Part of a small language model's weights.
Size: 20 layers, 17.8M parameters.
Architecture: RMSNorm before each block, rotary positions, no biases in attention or MLP, untied embeddings.
Training: a variant of SOAP for these matrices, 833M tokens, 3177 steps.
Each number is 200 + 20 x the weight over its row's rms, rounded and kept within 0 to 999. Layers, rows and columns count from 0. The size before them is the row's rms in percent of the matrix's.

# layer 15 MLP up, 704x256, rms 0.195, rows 172-208, columns 0-63
102,223,200,185,218,199,216,211,193,169,214,218,161,203,181,194,170,189,221,202,164,185,209,219,219,167,222,232,244,198,174,182,182,231,188,214,228,203,209,167,202,180,211,200,194,187,226,203,185,187,195,180,199,199,212,229,174,229,215,186,202,243,174,238,201
098,182,214,195,172,194,185,226,214,215,197,231,174,168,193,195,213,162,207,218,214,178,192,202,195,229,217,180,211,222,200,234,192,219,216,255,204,206,194,193,219,197,220,199,187,187,176,221,222,218,230,212,186,203,178,174,219,226,164,203,172,197,178,201,189
102,197,201,224,243,152,206,212,239,179,213,221,194,180,183,210,174,184,216,172,209,206,215,213,172,187,208,184,213,216,204,179,164,214,214,182,200,199,209,178,205,183,216,151,209,205,217,195,237,194,216,233,222,168,171,168,167,163,211,217,190,203,187,184,210
096,170,185,202,179,223,195,192,172,225,201,197,184,220,181,218,207,181,224,179,187,201,223,232,208,205,210,197,200,161,171,180,186,181,202,207,218,176,220,217,212,201,192,226,228,189,223,158,212,191,236,204,206,201,170,212,212,165,236,207,229,186,194,251,191
098,197,177,169,213,224,220,236,176,212,189,209,194,188,231,249,216,210,209,210,164,209,194,174,203,193,210,186,168,187,197,222,214,201,207,184,186,202,199,214,182,197,170,171,224,203,188,195,202,198,151,217,190,201,213,210,188,179,212,187,198,223,175,183,217
101,194,245,186,210,202,184,157,182,214,195,187,217,180,188,225,192,209,207,232,186,254,189,187,171,202,216,193,190,193,145,196,181,214,169,185,207,217,195,221,232,190,197,196,236,202,183,194,202,200,171,193,182,156,197,242,218,190,176,185,187,181,200,190,230
097,225,215,186,180,222,173,214,194,168,193,156,161,200,191,196,203,174,190,185,201,218,171,195,221,211,211,205,186,206,198,206,195,192,198,170,174,219,211,220,197,192,195,229,214,193,204,169,182,239,196,220,214,214,249,230,215,190,195,198,189,200,234,220,168
103,186,187,195,212,207,201,190,207,201,201,190,206,194,206,193,196,247,205,190,181,218,180,210,227,217,190,194,229,219,212,202,215,166,212,214,260,215,180,209,181,180,192,188,188,177,262,196,190,187,206,189,195,157,218,196,201,220,175,220,240,206,168,182,173
098,216,251,213,222,210,193,184,183,214,218,207,199,174,219,210,179,200,214,178,187,210,195,212,209,206,192,187,192,197,182,199,165,193,224,204,209,227,193,194,158,239,205,168,162,167,212,224,193,174,187,167,204,208,202,170,178,204,183,194,256,186,229,221,197
096,205,207,215,180,203,187,209,194,208,162,208,188,191,203,208,224,204,196,192,203,175,227,199,147,210,227,149,200,211,172,204,191,170,201,207,218,184,199,200,220,197,195,201,207,190,189,221,233,175,212,232,184,169,211,226,218,211,175,181,181,220,208,185,190
094,207,227,224,167,199,196,229,177,238,181,191,191,201,201,219,221,181,216,220,195,194,204,167,167,197,163,225,210,222,166,202,158,195,215,176,217,174,191,170,202,185,186,192,208,177,204,169,193,202,190,227,179,209,171,221,190,183,211,206,164,197,199,179,193
099,171,176,193,217,196,189,183,177,170,196,207,174,220,211,173,170,223,178,184,239,232,173,164,208,181,234,192,188,200,201,213,193,199,154,180,195,160,161,220,188,208,176,219,201,224,178,212,208,210,171,191,225,199,208,193,219,204,182,227,209,208,206,190,194
099,170,223,215,219,205,185,186,171,221,218,191,209,216,201,218,181,208,199,211,194,195,208,210,206,204,248,234,196,181,216,246,218,197,187,181,187,209,187,229,217,154,170,212,218,211,186,222,233,163,246,234,187,223,205,194,235,197,184,248,219,238,213,167,207
097,219,183,185,225,226,207,212,212,211,176,234,168,223,198,186,201,200,204,194,211,197,210,204,165,205,228,204,173,208,206,168,221,195,203,219,188,185,183,162,158,185,192,234,186,187,215,193,200,196,201,186,192,174,208,203,185,202,204,204,196,192,221,208,201
100,201,196,206,227,205,206,220,209,205,176,182,173,196,182,198,235,201,186,194,193,235,223,200,209,210,228,182,198,181,149,200,194,224,202,178,203,214,205,185,204,203,178,241,212,208,195,183,213,229,161,173,223,181,211,218,174,204,240,175,186,191,177,199,166
097,172,194,201,234,185,230,224,236,174,213,230,149,224,189,212,193,185,187,194,173,185,211,155,211,187,190,178,231,182,218,214,219,192,211,186,205,203,215,175,203,196,204,166,220,219,179,196,166,211,175,143,185,205,231,204,185,232,177,210,152,248,191,167,194
103,229,197,200,185,186,191,187,191,173,181,198,226,171,233,201,205,233,253,195,215,224,204,192,192,213,235,201,203,245,209,177,194,164,209,226,218,209,197,203,187,179,193,242,175,183,203,208,169,192,197,177,214,203,223,181,216,200,236,187,184,203,235,196,184
098,179,185,193,202,227,199,214,221,209,213,183,188,192,172,223,194,201,215,154,221,158,232,223,190,204,191,188,192,197,215,224,183,188,196,182,158,197,226,237,198,187,244,203,219,199,207,194,178,210,175,214,204,181,216,218,215,188,215,213,166,194,242,209,172
097,170,241,192,195,210,233,191,171,179,199,191,192,208,223,255,236,205,209,196,180,208,219,223,204,200,191,174,197,210,174,181,206,190,218,183,185,188,208,205,185,225,197,193,198,204,190,183,211,199,166,237,195,207,227,167,210,192,173,180,191,176,172,200,183
104,198,205,199,188,240,211,186,224,214,176,228,196,167,235,186,247,174,230,221,211,214,186,202,188,205,194,175,190,190,170,182,205,195,194,237,186,200,212,168,180,205,183,254,208,253,235,174,165,208,178,190,157,192,198,198,206,220,202,198,206,194,197,185,226
097,145,205,212,227,179,202,213,196,230,196,188,220,201,196,238,235,214,225,235,179,203,236,191,196,189,183,211,216,217,223,247,185,208,193,212,189,168,190,177,238,184,190,165,180,194,203,178,205,196,215,204,229,193,165,210,201,201,163,197,214,227,189,220,194
099,198,198,225,212,219,202,163,192,219,191,179,220,233,209,169,204,169,174,185,221,197,192,207,175,179,219,179,220,242,178,186,197,218,166,224,195,240,208,180,202,213,199,213,191,175,183,216,207,179,207,197,219,169,207,218,210,213,201,182,217,217,180,218,205
097,226,206,204,226,199,201,196,202,219,173,232,171,239,187,244,202,207,169,205,199,180,195,210,212,191,192,209,193,188,203,204,187,176,221,226,230,203,175,202,209,215,212,200,171,172,237,201,211,223,240,173,222,226,189,191,228,178,224,198,199,212,205,207,213
096,223,224,205,222,225,230,204,192,185,186,204,234,189,215,227,214,211,196,193,212,227,195,179,218,188,212,191,221,240,195,140,184,157,203,208,215,221,172,205,219,216,196,179,210,216,237,223,196,184,176,201,226,198,249,180,167,184,203,162,184,202,171,229,210
096,187,190,133,192,208,191,190,241,203,214,225,207,254,225,187,199,215,200,204,198,177,170,168,222,200,226,208,205,237,203,204,179,207,201,222,194,209,150,202,169,201,149,208,214,224,209,207,220,205,198,221,211,185,210,215,191,216,220,191,209,198,197,190,173
096,195,199,202,205,228,215,209,206,227,160,182,210,153,207,213,236,223,191,255,241,175,189,191,207,185,186,187,212,208,198,234,207,216,206,205,222,184,182,209,196,218,212,205,197,202,198,182,191,220,187,160,198,194,196,205,184,228,194,214,214,163,201,178,164
100,238,183,246,208,210,180,193,188,226,219,212,215,213,216,224,171,222,189,178,173,219,196,218,180,188,219,189,195,161,185,195,188,201,202,219,188,193,178,227,197,242,220,196,215,169,208,170,169,196,163,207,190,186,184,185,234,213,185,221,197,187,221,226,238
097,247,203,212,186,200,226,188,210,217,203,209,224,196,176,219,204,181,210,170,186,181,237,208,177,217,212,205,251,188,190,165,186,193,220,206,215,201,220,186,191,211,193,224,170,181,216,191,209,189,217,212,180,203,209,193,213,214,202,203,211,171,207,187,184
104,246,227,221,186,200,219,236,209,158,208,153,197,234,201,200,198,182,205,231,181,194,226,200,193,179,228,206,206,196,199,178,221,241,211,238,190,203,197,205,223,221,180,181,222,220,200,204,194,209,213,171,170,190,260,200,182,209,187,225,202,207,260,183,218
106,196,223,179,197,218,238,173,200,217,229,202,182,185,213,204,214,187,197,203,232,199,177,206,185,168,156,211,199,235,201,196,165,167,204,215,216,200,190,178,186,184,193,204,196,205,210,174,224,237,188,227,176,162,224,197,190,202,182,216,202,194,185,193,212
098,194,190,194,156,218,214,201,174,236,202,196,194,223,213,173,239,224,213,176,214,160,238,222,203,170,179,201,210,216,172,230,215,211,197,215,203,171,199,198,191,197,220,183,203,205,193,196,187,196,204,202,225,170,177,211,206,223,198,274,197,187,175,230,158
099,169,183,190,161,206,198,218,212,204,162,196,210,192,170,244,175,223,254,226,191,174,204,230,202,224,230,161,183,217,216,213,180,170,222,193,177,209,224,218,200,180,186,167,208,204,185,176,238,194,223,211,182,221,192,196,238,191,196,228,204,203,206,189,181
095,225,206,226,222,189,232,168,169,238,203,213,239,216,201,178,213,211,189,195,169,177,193,218,168,192,204,166,247,209,201,189,177,191,203,222,229,221,211,181,218,222,213,206,201,232,203,167,155,195,219,244,190,193,218,201,211,167,209,195,196,203,162,150,228
097,162,153,180,196,196,209,194,187,208,208,209,226,177,204,193,171,229,210,207,197,240,212,185,181,208,177,221,186,218,189,211,161,196,199,206,183,155,198,157,218,211,234,181,234,142,201,180,178,193,206,209,178,203,207,196,215,215,246,163,165,212,184,200,201
098,182,186,218,190,214,178,221,171,226,214,201,192,178,179,203,190,230,196,190,192,207,158,206,214,230,192,182,216,167,193,251,194,187,192,179,212,192,196,185,211,194,169,199,202,224,196,208,195,166,194,198,197,207,218,215,231,220,176,205,174,211,184,196,208
095,233,219,181,214,200,235,244,210,219,184,177,211,227,241,207,221,179,166,181,183,212,210,210,225,254,183,214,190,165,203,201,181,210,219,236,186,231,185,163,172,183,143,214,192,221,222,215,173,225,207,211,210,203,170,193,200,170,217,177,206,180,198,185,196
108,157,190,221,222,203,214,219,200,201,198,168,217,216,199,189,195,193,185,221,222,215,177,202,210,180,225,201,214,207,215,191,177,223,191,183,187,205,224,204,161,181,203,189,179,231,203,199,154,219,205,232,216,194,209,239,218,165,220,179,224,199,223,205,173
# layer 15 MLP down (transposed), 704x256, rms 0.189, rows 172-207, columns 0-63
101,170,187,229,212,206,158,206,227,204,199,163,165,206,189,217,232,226,203,234,202,238,219,197,162,205,180,163,202,170,189,170,156,192,208,221,200,204,192,182,170,228,205,188,154,200,184,214,201,241,231,194,228,232,217,196,214,203,200,186,209,196,196,193,185
098,182,209,139,191,192,208,211,206,176,222,200,204,226,214,217,187,240,184,240,226,181,163,159,215,204,197,217,221,205,186,252,209,223,176,249,216,219,198,169,219,192,200,196,209,180,179,205,186,173,197,190,160,206,210,195,208,197,201,208,176,161,177,190,218
099,198,225,206,172,228,202,174,194,214,201,187,229,187,213,194,224,167,171,194,234,163,220,178,210,182,163,233,193,211,196,214,189,210,200,168,192,189,233,179,216,215,204,230,143,228,253,189,167,180,201,216,208,205,222,216,215,219,205,198,165,221,201,203,198
095,195,187,214,155,216,198,184,222,222,215,209,209,213,225,195,226,218,226,225,201,208,233,222,216,186,146,193,173,188,222,213,207,197,237,180,234,234,224,189,219,214,187,235,214,202,206,209,213,180,153,202,198,190,201,207,213,206,164,178,203,213,236,185,208
105,206,189,199,210,211,211,210,189,200,200,231,238,218,240,180,200,162,208,208,206,182,189,181,187,190,180,232,211,222,180,189,173,212,199,175,193,161,201,200,213,206,198,159,198,202,177,192,193,191,224,202,226,192,213,203,189,185,152,221,160,221,186,159,223
103,171,200,202,229,217,191,205,167,203,207,237,165,208,203,204,201,187,201,187,219,225,218,160,195,173,191,177,179,224,196,188,243,225,209,187,174,232,209,227,186,195,188,234,195,213,208,191,213,219,156,216,202,229,200,196,223,192,228,222,180,179,194,184,193
100,209,188,177,203,212,204,193,181,203,228,212,251,215,223,175,206,221,191,182,236,200,210,192,201,181,222,152,203,190,210,232,181,218,203,199,198,190,176,228,211,218,214,203,209,171,216,202,215,187,175,199,202,206,193,179,187,196,193,175,216,191,205,212,178
096,216,219,197,230,215,207,176,225,213,206,226,189,215,208,234,191,236,165,214,216,195,178,206,216,198,220,233,198,214,194,219,246,194,197,200,232,189,183,180,210,216,218,207,174,218,205,221,219,225,177,202,190,256,221,202,217,194,192,221,191,229,200,162,224
097,237,186,210,199,211,171,186,218,181,214,210,250,202,184,194,213,180,148,197,205,195,207,189,187,214,219,185,199,206,191,213,223,174,187,211,193,202,206,252,192,180,214,220,201,234,211,224,216,210,196,214,177,192,223,203,220,203,154,232,201,195,221,182,205
098,181,225,183,189,177,200,187,198,189,188,178,210,226,177,218,191,210,229,200,208,215,203,230,198,180,213,185,176,208,217,196,219,178,209,202,152,185,239,172,203,205,235,175,189,203,181,200,236,181,159,218,186,176,203,241,225,220,207,227,195,203,234,211,215
095,209,213,239,173,217,230,195,220,192,212,191,211,193,182,175,194,232,197,152,202,204,214,188,184,223,206,175,190,198,204,229,230,204,223,206,201,227,188,180,221,215,171,187,177,193,215,167,202,203,180,210,221,183,192,215,204,234,207,215,197,200,183,200,209
097,196,171,192,210,174,192,200,194,182,183,187,186,208,223,236,225,192,210,176,193,216,175,165,166,175,188,163,206,202,217,200,215,191,179,174,235,196,189,167,195,223,216,218,177,212,200,190,187,227,223,236,185,195,262,183,182,193,201,208,196,208,198,195,214
102,180,217,177,197,206,215,216,209,215,231,209,207,195,202,225,200,193,225,191,202,205,202,196,164,206,187,212,193,224,187,186,212,203,191,232,191,197,158,221,190,225,176,175,205,186,214,203,182,213,199,206,214,194,185,182,205,165,213,184,186,221,200,173,252
098,176,197,227,181,198,236,227,210,205,195,194,167,204,193,178,243,174,179,211,180,192,197,203,218,166,191,204,201,209,216,221,209,183,174,217,198,211,222,226,212,213,235,170,186,199,205,221,141,176,214,200,205,208,232,226,227,193,202,204,189,221,198,230,206
099,231,227,174,209,196,254,189,228,160,197,195,202,223,156,195,185,198,186,182,173,157,228,172,208,203,188,176,213,166,195,199,166,188,192,208,227,193,215,171,184,179,230,203,210,216,173,187,199,227,162,206,199,189,239,209,196,249,191,211,187,216,234,194,198
099,181,212,214,159,206,197,204,173,197,209,173,224,193,209,210,191,215,182,200,220,206,219,218,208,175,203,227,221,233,219,211,217,194,194,159,197,204,191,203,168,213,221,201,221,165,199,176,202,200,199,181,154,191,210,192,187,165,202,175,178,209,210,217,218
104,175,211,181,199,189,192,198,197,215,196,192,213,207,174,234,215,199,182,200,180,196,168,241,205,173,251,187,181,204,225,224,208,203,182,165,162,209,193,166,173,189,206,202,239,213,155,198,180,154,200,233,196,205,194,233,202,176,172,242,170,179,192,214,221
102,204,195,235,224,224,160,198,181,203,218,190,186,185,216,192,179,163,206,189,192,188,207,198,213,165,221,214,214,232,181,188,205,235,189,180,197,214,215,194,210,194,174,200,172,247,166,224,188,215,207,149,202,171,193,163,204,199,203,202,213,237,201,201,195
102,192,190,190,221,224,217,187,234,163,204,214,208,200,175,189,198,229,162,200,202,200,181,198,208,163,191,181,190,179,190,180,214,159,182,174,208,210,162,190,228,220,222,217,223,192,195,224,199,184,227,184,218,204,252,208,166,213,224,213,190,217,193,185,198
099,195,219,177,180,193,198,210,220,217,167,186,173,204,202,187,200,243,202,172,185,196,249,185,164,224,227,213,219,222,221,211,223,183,202,200,190,210,176,195,215,217,187,188,241,219,222,185,220,158,204,188,194,172,200,210,180,236,246,229,213,210,220,188,207
099,196,197,184,220,192,204,192,201,178,202,229,187,204,192,214,219,206,167,201,202,191,203,179,211,222,173,190,154,218,206,215,189,195,224,200,250,201,172,200,150,189,206,192,223,159,200,176,230,220,185,197,192,226,232,215,179,217,220,178,192,201,196,209,204
101,217,201,195,163,208,172,191,203,186,200,250,246,231,184,212,191,180,191,178,243,195,227,207,200,212,199,202,218,187,217,221,202,203,182,190,198,233,198,159,222,194,192,209,215,235,206,222,213,208,180,205,206,172,175,190,156,188,223,210,210,230,192,167,215
102,230,202,181,177,198,200,184,217,223,199,186,176,203,210,172,196,217,186,192,208,217,206,199,218,190,231,202,220,216,172,210,211,198,242,171,184,174,205,219,236,234,213,194,162,195,188,206,178,210,191,201,189,222,217,179,225,223,222,216,183,223,193,177,226
101,198,184,199,178,209,225,179,176,193,182,190,211,228,205,216,209,229,215,201,215,209,234,201,190,229,199,214,184,206,193,184,195,227,218,217,192,202,201,161,191,184,199,178,238,199,228,221,209,188,202,171,170,201,181,205,181,208,208,183,233,191,218,238,185
097,231,217,179,237,208,181,183,207,209,197,198,223,204,208,192,206,195,230,206,169,182,192,190,188,211,190,208,202,187,230,206,184,208,194,237,237,209,228,206,191,190,183,186,188,216,238,199,204,206,162,186,222,195,233,194,204,217,213,186,180,200,187,224,181
100,160,207,190,199,159,195,200,187,181,198,216,182,163,172,202,235,181,194,214,187,174,251,245,196,184,178,201,223,179,180,205,189,191,220,165,183,192,160,149,211,219,183,187,190,187,215,199,170,192,196,232,213,214,212,244,192,216,219,154,206,177,183,230,218
101,174,241,237,190,187,207,206,215,219,229,232,204,167,170,204,193,200,219,215,195,206,197,220,213,180,194,221,249,207,207,197,228,218,188,193,215,215,215,200,208,203,188,198,227,221,210,184,254,213,222,199,208,182,189,236,197,183,236,184,201,200,190,185,189
094,173,213,205,200,182,179,189,179,171,219,171,201,220,219,188,216,177,185,230,219,213,158,193,243,229,207,211,175,219,222,222,215,208,197,201,185,223,222,235,202,150,207,170,235,200,189,218,190,193,198,202,202,230,220,193,171,194,198,235,166,226,193,214,230
105,200,196,179,217,194,230,213,214,217,197,194,192,168,213,225,212,173,184,182,177,197,211,158,200,218,221,181,169,157,183,215,246,194,214,194,150,191,165,211,226,174,198,193,219,165,201,205,154,183,220,183,197,179,199,185,209,247,181,224,199,197,218,202,191
104,210,218,212,200,207,227,180,236,218,220,177,182,207,201,189,225,177,231,198,221,219,187,201,200,204,174,206,200,229,220,226,212,197,209,216,214,198,223,199,175,211,229,204,195,174,178,146,204,214,171,209,205,229,210,213,229,248,198,204,198,197,209,182,178
105,188,206,216,178,199,181,189,217,205,194,192,224,172,214,231,204,184,204,185,202,191,181,236,240,176,180,199,200,209,174,173,217,186,198,200,176,192,184,160,221,182,138,214,189,197,179,204,206,235,195,209,185,223,197,196,229,190,209,175,203,211,188,208,178
097,174,199,196,216,216,188,220,200,150,236,202,224,187,213,182,205,205,208,182,163,175,232,183,203,225,197,208,194,182,227,172,206,203,183,175,217,217,197,204,186,185,202,188,179,174,204,188,203,203,195,185,205,182,204,188,202,224,180,201,201,221,215,181,171
088,218,214,179,229,217,207,184,217,213,185,216,206,215,195,185,164,195,207,198,212,192,196,179,221,166,202,199,190,214,170,192,181,221,231,225,162,206,212,197,201,203,224,211,200,213,216,185,236,202,177,224,200,214,208,201,220,205,196,212,234,206,184,194,209
096,192,212,193,181,196,171,204,176,236,186,183,213,205,212,188,197,179,203,188,246,211,177,208,192,219,186,202,171,234,196,180,211,240,209,199,208,216,204,203,194,186,202,183,203,215,213,157,240,217,199,224,206,210,184,222,218,223,208,181,190,226,177,183,207
102,186,203,166,213,202,221,198,206,204,196,201,190,181,183,208,209,196,215,195,185,207,158,230,214,212,239,162,224,150,186,179,221,175,169,214,199,240,196,207,183,192,222,192,199,188,257,191,211,214,181,210,187,178,224,220,189,215,216,160,189,186,211,219,175
102,207,178,225,195,191,171,192,189,209,195,218,182,204,192,185,188,174,245,217,200,176,185,212,184,197,189,241,185,188,200,178,199,200,191,210,238,176,204,217,179,212,257,217,216,192,208,218,243,173,211,190,180,211,209,219,188,219,215,245,167,203,193,223,201
# layer 15 MLP gate, 704x256, rms 0.182, rows 173-208, columns 0-63
098,203,224,218,197,178,189,170,176,222,197,200,210,205,161,182,213,226,228,234,194,233,196,223,209,187,199,204,226,193,197,233,140,171,203,181,203,185,199,182,188,196,204,197,173,208,229,225,214,230,167,228,233,200,221,191,180,228,201,228,241,215,208,205,174
101,244,160,195,194,224,184,210,220,217,191,199,192,229,202,206,205,224,214,175,191,205,192,185,233,238,242,157,214,249,212,198,182,181,206,201,219,189,181,224,186,204,205,221,233,207,160,211,207,198,170,206,192,210,218,190,191,214,183,206,200,207,160,197,174
100,172,201,196,184,186,198,188,190,193,214,207,166,184,194,215,194,220,224,210,196,205,213,217,181,203,183,189,207,231,212,231,183,212,190,195,189,166,221,197,227,182,223,154,198,194,208,195,204,192,188,154,252,179,173,194,213,154,178,205,156,216,167,207,201
102,206,208,163,203,226,198,248,136,224,214,186,178,187,219,227,189,195,195,206,219,236,195,238,180,227,234,198,203,190,215,189,162,182,179,218,177,210,173,210,209,195,204,180,214,205,211,219,215,224,200,215,220,224,209,188,193,187,179,182,206,189,220,203,219
101,202,182,203,188,215,202,198,241,227,191,186,216,203,202,209,206,200,173,226,206,229,187,168,213,222,218,208,218,203,240,196,194,206,221,156,178,188,183,187,211,193,208,242,170,201,179,231,210,195,214,159,212,224,200,198,168,178,161,183,183,229,166,187,199
094,224,229,156,217,174,195,194,174,208,181,212,226,185,199,194,189,149,207,195,181,171,167,197,147,176,217,212,167,176,197,208,174,232,200,209,209,206,205,188,224,190,213,209,179,202,200,202,203,191,209,224,220,216,195,164,199,213,203,165,209,212,188,194,205
101,196,203,175,209,212,167,181,178,205,198,206,175,212,199,219,180,209,207,200,203,180,209,229,201,240,203,237,237,188,161,211,200,189,185,178,195,204,160,186,176,177,200,186,154,203,176,210,170,189,224,189,178,224,196,190,236,192,189,172,234,182,197,214,170
099,212,185,185,178,205,183,243,192,177,188,195,184,216,172,212,202,196,225,208,210,208,207,174,193,237,191,213,208,212,246,192,171,194,227,187,220,163,185,190,173,201,218,215,194,223,221,209,219,211,210,207,200,204,223,159,217,190,192,197,213,215,211,220,204
099,186,211,193,173,173,201,177,164,193,239,242,205,194,215,161,185,193,175,153,164,203,193,171,179,168,205,233,169,203,243,223,209,199,213,211,229,188,187,215,192,200,167,210,171,179,173,194,200,212,211,172,193,197,182,180,207,204,178,199,182,201,209,212,217
097,229,181,193,210,185,215,173,184,185,214,180,220,207,194,215,158,169,159,192,185,226,206,242,204,234,186,203,224,183,205,175,193,225,198,233,196,203,213,190,218,199,204,202,177,219,191,189,196,194,208,197,204,215,198,187,225,215,186,198,239,171,181,182,188
100,196,204,216,221,226,188,192,197,236,185,212,159,201,174,186,183,174,173,184,204,169,206,161,174,206,193,213,201,195,193,195,192,187,174,207,206,203,219,168,203,190,211,219,187,174,181,212,207,231,207,172,185,224,207,186,178,161,225,182,236,224,165,171,213
098,177,177,198,206,178,196,191,182,174,193,181,204,220,198,204,235,196,214,249,228,174,216,199,212,153,225,228,183,172,195,203,178,144,213,194,223,186,151,197,226,198,208,184,218,198,189,201,242,195,179,225,220,200,241,209,187,226,204,183,225,208,224,233,206
101,182,179,199,220,174,194,185,194,185,206,195,196,178,189,165,213,188,192,217,188,203,203,214,187,164,178,179,188,207,209,220,205,215,237,232,230,184,206,213,235,217,230,206,192,193,171,216,215,215,199,238,181,222,218,178,217,192,211,208,187,181,237,232,210
100,177,216,202,196,219,194,214,189,219,199,182,212,195,215,195,213,235,181,202,222,193,205,234,212,215,214,181,203,230,207,177,195,219,222,211,171,197,207,186,192,171,205,240,203,218,158,201,216,192,205,189,193,188,222,190,179,207,204,162,196,178,186,179,177
101,175,197,231,221,211,213,208,212,196,157,181,205,194,201,197,204,172,190,163,180,194,193,193,187,191,207,194,214,212,195,168,166,211,223,197,178,201,222,195,225,204,189,141,166,238,227,176,193,189,161,205,165,193,201,245,187,196,192,184,183,170,199,225,179
100,213,198,156,208,204,205,185,218,222,212,178,198,189,205,174,184,194,248,204,185,179,187,196,216,187,230,199,175,177,193,172,191,172,230,199,204,186,173,208,196,210,223,203,220,203,212,178,208,168,202,243,206,194,214,178,178,209,181,170,214,177,207,198,194
102,229,187,180,193,189,201,216,197,220,172,206,209,225,192,193,182,169,203,211,209,179,206,173,200,209,203,196,236,194,203,187,207,209,227,203,190,214,219,187,225,220,217,217,217,165,218,222,187,169,214,185,192,225,184,222,206,161,176,205,206,206,192,216,152
093,193,205,186,189,218,235,202,186,207,202,185,201,234,171,207,177,199,249,222,173,205,187,179,171,191,211,172,203,230,200,205,204,205,234,179,191,165,194,240,218,153,194,215,195,205,214,179,189,227,200,201,197,189,218,211,180,175,199,204,193,183,192,234,194
100,222,193,220,171,209,207,187,198,189,220,203,199,181,234,251,158,192,202,210,227,194,206,206,225,167,176,226,149,177,209,167,201,191,191,182,205,202,200,181,194,204,198,220,179,192,216,231,205,204,245,197,229,229,158,213,180,230,194,187,236,209,191,217,209
097,215,211,227,240,215,192,198,178,190,188,197,206,203,225,229,192,227,207,245,242,203,176,231,187,259,200,189,161,226,162,202,222,225,175,201,215,238,151,192,179,188,138,182,187,187,190,206,196,192,181,196,199,194,236,181,199,197,212,182,214,190,188,188,182
100,215,206,201,191,222,151,186,189,167,221,207,219,199,215,180,191,200,184,183,219,242,201,222,206,224,213,207,176,165,191,155,200,185,192,188,205,186,182,235,203,200,224,211,181,203,228,203,200,212,183,162,226,185,208,190,197,205,185,181,183,194,180,226,160
098,231,204,204,198,192,220,180,204,202,211,188,197,193,178,213,228,194,224,200,207,229,227,208,201,179,190,179,213,193,209,220,204,191,185,227,214,208,231,221,232,196,190,194,164,200,213,197,206,198,200,222,160,194,244,199,186,169,224,219,209,169,229,200,173
098,186,167,158,182,155,174,181,210,188,202,239,213,238,193,177,188,195,216,197,200,193,176,181,180,233,198,206,234,174,206,221,197,188,187,197,216,155,208,164,195,179,205,201,190,202,199,181,175,191,192,202,189,190,204,252,234,224,211,238,213,206,193,216,204
098,189,214,196,205,197,190,176,190,222,174,183,189,187,187,241,204,205,144,191,211,233,213,233,197,204,174,187,216,186,191,208,214,185,192,202,189,225,198,197,230,205,197,197,213,195,227,205,230,197,194,195,217,206,194,190,197,220,222,195,173,200,181,196,223
102,201,171,210,197,174,188,200,224,237,200,253,201,203,171,222,234,190,206,190,239,182,185,201,211,160,168,206,222,189,215,206,229,209,193,224,228,224,166,171,194,166,198,189,171,191,208,189,185,181,188,180,216,232,198,199,191,195,213,185,155,212,198,207,178
098,200,230,192,159,205,197,255,186,162,198,169,220,212,202,216,204,232,217,180,218,206,194,216,209,196,193,184,220,179,207,200,197,162,181,208,226,224,154,210,164,176,170,185,184,207,223,241,185,188,211,234,175,205,203,207,229,218,232,218,206,176,218,196,192
093,184,214,198,214,216,175,176,196,214,236,238,196,188,236,190,178,217,200,213,218,216,180,214,235,199,184,208,203,183,234,188,212,176,223,184,193,208,215,232,205,182,223,180,221,172,209,215,214,222,194,202,214,225,213,194,193,229,196,220,191,177,195,209,181
102,186,211,201,165,239,195,178,204,236,180,203,183,189,181,176,193,185,189,232,224,212,208,209,211,184,213,195,178,193,205,234,210,189,185,176,218,189,196,161,173,183,204,192,208,208,188,201,218,193,177,218,185,173,206,212,200,215,209,250,204,208,196,210,204
098,209,204,188,161,199,207,176,206,223,196,171,208,187,178,189,187,180,244,239,167,215,188,226,212,226,234,176,208,191,215,186,207,218,205,243,189,269,184,191,184,204,202,218,201,198,209,185,231,248,214,186,232,190,212,185,175,189,213,170,195,184,179,189,166
100,209,221,213,188,197,201,212,204,170,216,198,198,204,198,207,163,216,211,186,189,202,158,180,227,231,157,184,182,203,240,201,204,184,197,194,165,211,190,196,188,223,239,215,200,189,197,198,198,221,199,208,204,203,186,218,207,216,189,203,189,215,237,224,207
101,195,211,164,201,201,219,177,209,191,238,165,195,209,198,205,181,203,191,235,184,212,164,191,184,206,177,175,197,218,207,190,188,202,215,210,173,225,196,180,221,203,236,207,209,242,198,206,178,221,271,188,199,191,181,208,165,197,170,237,220,158,197,158,221
099,196,218,166,193,172,224,181,221,222,187,215,181,183,221,194,218,206,227,170,176,197,165,189,183,180,229,183,202,182,186,213,137,253,188,208,219,228,201,163,174,204,210,184,207,212,213,180,199,198,186,221,203,205,185,175,168,211,231,192,231,214,195,203,200
098,225,196,165,203,196,184,188,188,172,197,230,216,177,226,189,190,228,189,217,214,189,186,211,195,215,192,213,218,185,223,202,212,210,218,184,214,180,197,192,229,217,231,209,203,195,166,191,190,220,222,203,199,231,186,204,214,232,198,204,179,190,199,223,206
097,194,210,154,208,193,187,204,217,189,215,229,230,192,197,229,221,190,198,236,195,233,183,213,171,175,191,217,174,197,165,201,189,178,230,190,188,199,204,179,191,175,225,176,199,197,182,227,204,181,168,188,232,189,209,198,205,176,179,245,190,183,187,171,199
095,183,230,195,206,181,255,221,208,201,201,193,205,203,216,217,172,206,170,186,201,214,225,176,229,199,201,188,188,225,211,199,185,212,215,192,147,199,176,218,189,224,171,187,169,225,193,216,170,191,202,179,201,191,205,194,214,163,203,213,214,205,171,157,186
107,206,206,207,202,178,187,159,212,215,171,217,220,222,200,206,179,202,239,161,240,200,210,207,207,184,198,215,200,171,205,183,186,198,212,219,190,238,214,227,191,183,207,193,178,203,170,179,181,211,181,173,207,202,199,157,186,187,182,197,207,214,195,201,224